Part of a small language model's weights.
Training: a variant of Muon for these matrices, 7844 steps.
Each number is 50 + 15 x the weight over its row's rms, rounded and kept within 0 to 99. Layers, rows and columns count from 0. The size before them is the row's rms in percent of the matrix's.

# q: layer 10 attention query, 320x320, rms 0.0348, rows 137-156, columns 0-79
# k: layer 10 attention key, 320x320, rms 0.0362, rows 137-156, columns 0-79
q137 066:74 72 44 71 70 43 35 40 60 61 29 30 43 63 66 34 42 35 57 30 58 44 66 37 60 72 37 46 37 61 60 50 64 55 58 70 42 34 52 57 73 57 30 45 63 60 30 77 17 78 53 74 54 17 39 47 53 57 53 83 56 62 69 72 32 45 43 46 36 53 11 62 49 30 33 38 67 46 49 39
k137 062:34 35 51 40 62 37 49 47 33 15 58 54 52 37 19 57 49 52 43 61 70 88 57 76 55 66 81 37 66 46 57 75 72 53 54 49 58 61 60 34 43 44 86 53 43 40 69 48 73 44 45 37 17 44 43 53 46 44 24 60 48 38 56 75 54 42 54 46 52 54 72 56 64 47 32 54 52 35 64 73
q138 067:65 78 72 44 65 88 49 39 59 38 48 57 42 64 49 38 72 80 52 79 61 60 58 65 54 30 59 67 84 52 46 72 13 61 36 65 48 49 46 41 58 57 49 34 34 56 74 78 41 59 37 45 58 54 34 32 57 58 84 37 38 58 55 34 67 47 59 14 43 49 37 70 55 35 18 61 22 14 40 63
k138 060:58 21 69 32 62 58 59 35 42 42 40 75 56 63 63 59 24 69 31 74 50 22 24 44 54 67 24 33 44 49 60 46 37 71 37 38 49 54 66 22 51 55 26 49 56 48 53 38 45 40 64 53 49 64 49 59 65 38 62 44 52 64 26 80 52 52 68 67 50 49 46 52 40 56 60 56 61 81 32 57
q139 068:67 59 56 34 39 50 56 62 79 87 40 41 39 46 58 47 44 43 45 54 14 54 37 33 55 49 57 85 32 57 43 53 41 54 50 52 37 50 30 53 44 39 30 27 75 63 43 45 64 51 81 32 59 56 68 30 29 55 16 53 32 60 40 61 58 39 50 60 82 27 54 25 60 53 49 60 85 64 36 37
k139 064:63 23 33 62 71 48 35 47 47 29 42 58 40 71 65 25 55 56 53 48 54 26 72 50 50 50 39 54 53 45 67 69 25 52 49 38 65 33 41 28 57 51 58 79 51 59 46 43 31 51 45 45 58 33 39 38 48 26 27 45 66 57 64 27 48 52 53 49 42 83 39 78 20 61 35 40 43 45 83 59
q140 064:52 41 42 34 73 60 34 43 53 27 68 38 64 56 55 38 45 51 13 52 11 40 76 55 70 33 48 50 48 64 30 57 36 15 69 40 44 44 80 55 45 56 35 41 27 45 73 49 27 54 48 67 35 43 10 76 52 67 56 99 43 52 34 98 50 64 66 28 45 42 54 57 60 26 37 51 41 53 57 05
k140 066:59 61 48 73 57 80 52 64 59 48 36 72 33 52 28 53 54 67 39 58 57 47 46 42 30 39 31 27 59 54 66 23 69 39 59 34 60 63 57 37 34 33 58 43 72 24 55 51 40 20 43 88 38 41 57 57 62 35 72 57 74 29 72 75 43 77 46 29 35 34 53 41 40 57 59 29 60 46 56 82
q141 071:66 37 67 59 38 52 48 55 58 19 47 58 65 62 42 69 31 45 45 25 55 45 53 56 52 25 44 44 03 31 51 54 83 32 55 44 40 19 63 30 58 32 46 58 37 41 46 41 50 46 27 66 59 57 50 65 58 98 23 70 33 51 71 43 40 68 65 48 64 43 35 54 50 47 31 63 57 50 53 38
k141 074:44 52 45 47 60 53 44 61 33 60 39 45 71 58 28 53 17 48 39 30 71 38 42 72 38 68 42 62 36 73 31 44 50 52 42 58 39 53 46 75 59 29 14 66 56 59 79 50 61 53 33 58 43 82 52 46 69 39 27 51 38 49 67 35 47 16 52 68 50 62 67 55 52 62 40 57 57 47 48 47
q142 078:59 29 42 37 32 60 48 62 52 56 59 65 26 51 56 56 65 26 21 53 45 38 41 36 56 43 11 70 66 62 40 42 52 21 59 42 48 68 39 64 30 58 78 61 51 60 56 62 97 24 46 56 36 62 50 47 36 61 32 53 48 34 41 50 73 63 54 73 63 49 46 67 44 51 63 61 62 54 48 54
k142 070:30 56 52 84 60 27 40 50 43 14 61 36 45 45 58 39 48 34 34 70 75 61 58 18 56 53 75 36 47 51 18 45 52 52 68 55 53 22 51 35 57 45 76 43 73 58 83 48 54 62 89 46 24 44 56 38 62 57 29 49 74 63 44 30 74 76 61 66 47 22 69 38 49 49 26 35 74 59 51 59
q143 071:68 32 55 36 47 44 61 60 58 65 53 43 63 64 59 35 48 32 74 61 41 59 44 46 59 46 54 49 08 31 67 71 57 56 41 53 55 31 82 59 55 52 64 40 58 46 41 38 38 20 51 82 76 47 60 53 57 70 67 46 35 45 46 40 33 62 38 54 48 60 62 58 40 34 73 46 62 61 68 63
k143 080:28 38 27 48 50 51 55 37 60 27 39 51 62 62 18 41 28 46 55 56 66 45 57 52 50 58 26 37 51 52 59 63 45 61 45 69 57 58 69 50 59 25 64 38 33 23 79 69 53 47 51 48 52 50 70 54 51 45 18 45 58 18 41 46 43 38 32 46 57 62 23 40 39 75 33 36 43 66 42 44
q144 090:48 53 46 64 76 26 46 69 47 48 64 46 55 28 37 49 39 38 49 41 60 53 26 49 45 57 59 43 51 57 44 56 99 58 35 38 42 20 59 37 56 39 44 53 37 51 36 55 31 61 45 83 32 44 28 70 57 85 40 70 65 62 60 43 58 42 56 23 51 45 40 47 42 59 62 47 29 62 41 08
k144 080:28 56 69 57 65 57 52 63 46 61 09 62 76 44 69 53 44 31 48 50 20 59 47 47 36 63 40 72 42 52 28 44 58 82 39 51 61 47 58 28 54 49 70 66 50 21 65 44 52 51 55 38 30 37 30 48 71 54 61 65 31 41 76 42 40 52 35 36 57 50 41 63 51 53 39 31 38 50 29 40
q145 086:74 52 68 58 45 64 57 41 45 34 40 35 59 78 33 43 27 71 32 42 54 63 43 45 49 42 53 24 36 34 60 50 59 56 45 41 52 41 56 82 64 39 72 70 55 21 42 42 42 66 52 50 31 58 42 46 58 61 22 42 49 28 62 47 38 50 41 31 61 86 44 69 53 32 32 77 41 30 63 55
k145 087:44 42 39 44 30 46 43 55 51 46 39 28 59 48 39 45 30 72 75 09 79 64 42 61 68 56 50 54 45 31 72 47 40 55 57 46 53 26 44 72 81 55 58 38 23 59 43 41 28 57 38 68 60 52 38 35 42 39 66 56 72 32 48 52 31 49 46 57 66 43 70 46 36 31 55 69 22 55 56 29
q146 086:53 28 85 49 28 45 49 39 58 99 53 60 38 55 54 29 51 70 66 48 48 70 29 41 63 65 42 45 78 50 45 41 53 44 34 60 60 39 99 82 54 49 37 54 48 62 31 38 41 86 60 72 53 41 42 53 23 55 27 25 61 60 44 72 36 35 64 75 36 51 39 67 34 63 53 59 45 59 39 32
k146 100:32 08 37 47 74 67 63 42 64 27 55 39 54 42 50 46 42 64 52 53 23 42 85 36 60 47 42 62 65 37 49 78 55 41 52 75 75 45 38 46 38 56 46 72 63 37 52 52 56 53 36 47 42 54 66 22 30 42 66 43 24 69 57 25 72 33 36 37 48 55 38 65 41 48 41 53 26 52 67 18
q147 097:69 37 39 53 45 25 38 68 25 34 48 45 55 40 41 63 38 50 57 52 51 39 49 58 43 57 47 59 56 55 55 59 78 44 47 60 44 25 43 54 54 28 24 09 61 60 54 59 69 53 76 50 55 38 36 62 53 37 43 65 53 35 74 38 58 31 39 51 60 39 68 57 43 59 47 16 48 40 33 49
k147 113:49 74 38 65 44 46 42 56 53 53 66 54 58 64 85 61 41 75 50 48 55 55 72 43 63 33 41 70 50 66 60 62 57 46 50 49 67 67 36 50 72 43 60 71 61 27 25 52 62 43 33 34 50 38 67 31 52 39 75 44 72 35 90 50 63 39 38 47 51 67 27 59 49 43 34 45 40 58 33 47
q148 124:54 29 76 32 28 51 74 35 53 37 59 69 38 71 55 74 42 48 55 47 20 65 54 56 68 33 77 31 43 67 73 62 68 58 35 43 68 37 36 74 61 44 70 44 47 18 42 47 52 74 46 46 66 55 45 41 80 52 42 67 64 50 33 44 77 74 59 39 67 54 57 53 57 29 37 52 44 52 36 47
k148 132:53 34 31 39 43 61 60 47 52 47 81 51 46 59 54 69 41 63 60 38 60 54 33 49 49 58 31 46 40 47 70 35 59 57 53 66 42 45 59 72 57 54 47 39 36 58 46 46 50 57 59 63 40 50 23 41 71 42 69 47 56 26 26 56 46 29 31 47 54 66 62 42 45 40 36 59 64 53 62 35
q149 139:63 07 72 41 58 41 49 44 35 61 47 45 58 55 54 34 31 57 50 70 35 31 43 23 64 46 39 26 79 46 68 32 65 68 27 53 60 52 63 85 61 52 24 56 36 44 43 48 31 99 48 45 20 64 44 52 19 62 49 59 39 48 51 64 50 43 46 50 21 75 67 36 52 23 66 51 35 43 23 38
k149 129:73 55 60 37 42 40 56 64 72 40 36 54 55 70 27 22 42 19 29 45 43 38 38 48 37 73 47 26 60 45 59 41 21 50 53 56 32 56 54 51 37 30 35 43 56 56 64 58 54 77 77 43 41 61 44 74 47 58 41 68 60 63 49 59 33 72 67 52 43 68 54 54 44 57 30 33 77 57 28 64
q150 149:48 45 52 37 59 49 53 67 54 49 35 42 31 43 33 78 16 58 34 51 18 36 42 40 34 51 35 39 65 53 34 43 61 56 54 48 57 56 48 41 34 83 35 46 55 36 16 51 58 16 45 74 47 63 42 42 57 52 53 13 51 43 66 16 42 67 52 55 62 31 47 43 46 45 27 22 30 44 38 32
k150 146:44 67 30 55 46 56 30 37 41 37 57 44 49 44 23 35 57 27 68 33 63 56 65 36 68 45 30 50 49 36 25 76 68 44 44 44 57 53 58 64 71 79 29 41 52 44 36 81 56 56 43 99 72 55 57 17 54 32 29 29 42 54 52 44 57 81 75 39 43 21 62 52 77 75 55 37 58 48 40 37
q151 147:53 55 59 34 35 30 49 58 42 46 65 44 40 47 37 75 41 21 54 68 61 57 69 40 40 58 47 41 64 57 55 25 33 48 59 57 38 37 63 27 57 67 71 35 57 67 58 68 75 63 31 42 14 49 56 55 28 59 54 55 41 69 74 52 45 48 62 30 00 56 42 73 42 46 80 30 62 60 71 67
k151 155:38 69 51 33 60 52 39 41 20 54 35 45 62 44 54 49 28 17 54 60 59 63 14 42 53 64 54 68 35 43 53 05 40 51 66 48 53 64 53 63 64 20 51 53 32 14 70 47 66 23 49 47 54 42 60 52 44 25 38 58 14 52 40 56 52 55 29 46 38 36 51 53 18 36 75 50 66 67 54 55
q152 141:41 83 52 54 72 27 79 42 57 50 66 57 71 45 67 59 65 56 45 67 44 59 41 50 36 20 28 70 45 61 55 60 46 24 49 49 60 35 52 60 61 39 50 48 56 64 54 44 38 39 33 55 26 47 68 59 43 24 67 46 44 59 34 51 66 55 70 44 58 72 68 50 56 44 74 32 43 40 75 46
k152 150:65 35 63 49 57 60 71 49 53 72 34 54 28 43 85 43 43 66 58 36 31 56 50 44 50 45 49 57 71 38 70 58 56 49 49 51 47 52 54 55 50 35 74 45 64 61 72 18 41 50 65 61 17 56 34 25 61 50 56 47 26 55 76 37 33 68 70 66 52 40 65 71 63 46 67 48 40 28 41 28
q153 146:57 36 58 46 59 59 38 39 57 39 50 67 44 45 60 44 65 58 46 55 65 52 57 50 47 34 58 43 10 61 68 36 38 72 54 62 52 67 37 58 61 45 75 41 27 58 47 64 60 22 39 58 46 37 52 57 83 70 49 25 49 85 71 44 60 47 60 50 36 34 37 33 65 34 49 41 77 57 47 39
k153 154:29 53 29 67 65 12 47 35 37 58 77 37 44 59 49 37 27 49 51 60 78 75 66 48 55 52 44 45 68 64 59 52 56 37 33 71 62 67 19 56 51 50 53 56 49 39 70 22 56 55 67 35 52 50 61 63 51 68 60 59 39 77 73 68 51 44 60 41 41 62 34 21 51 39 31 52 71 56 51 60
q154 150:52 53 62 48 37 46 46 68 79 61 62 36 41 27 77 22 66 31 54 72 54 25 62 63 61 57 45 47 51 64 54 50 67 60 51 72 43 21 49 52 57 45 74 48 51 48 30 77 40 63 46 65 54 50 30 59 54 62 41 44 55 41 14 48 43 80 32 50 60 51 63 45 39 54 63 51 45 43 74 70
k154 150:45 60 32 44 34 64 29 48 61 64 68 68 66 83 58 47 44 53 53 92 29 65 52 45 55 61 71 44 49 64 40 54 31 38 54 75 72 53 51 45 36 56 46 29 63 41 45 60 50 63 57 36 68 60 47 56 68 74 35 43 31 45 44 53 52 39 48 23 03 27 63 26 41 69 56 68 54 52 67 70
q155 146:53 44 38 58 65 46 62 80 62 34 48 43 47 35 42 62 66 43 66 41 47 25 52 38 35 52 48 48 63 72 37 42 44 39 85 50 17 39 20 32 38 56 39 35 41 45 47 75 52 70 54 63 58 46 63 57 55 41 33 61 29 32 28 54 34 35 66 74 67 63 17 57 48 65 07 41 12 52 44 42
k155 158:76 64 46 61 27 27 58 51 12 49 16 45 34 53 32 56 57 78 37 57 79 69 57 54 61 58 14 66 55 32 57 28 76 57 44 40 49 58 41 41 53 70 45 41 59 49 57 58 51 68 33 42 68 53 41 71 66 29 64 52 47 36 35 35 49 50 48 45 55 63 50 52 39 52 47 48 09 39 33 46
q156 148:64 42 57 43 80 53 27 26 38 38 47 21 33 42 53 58 30 57 66 66 62 41 60 56 05 29 72 36 44 59 45 50 53 46 45 47 65 76 60 52 81 33 50 28 54 31 37 41 64 69 50 51 41 37 47 56 92 48 46 63 64 56 81 53 33 59 31 38 48 45 41 65 57 62 89 28 42 37 61 59
k156 158:74 71 59 40 46 55 30 25 51 71 63 44 41 25 36 47 47 66 54 83 69 60 43 43 49 56 54 46 37 44 32 29 76 38 57 67 59 52 31 35 57 53 62 43 50 30 39 61 41 26 50 51 52 51 62 17 55 54 57 51 66 37 46 38 30 64 44 47 22 36 45 61 45 18 77 53 19 38 40 35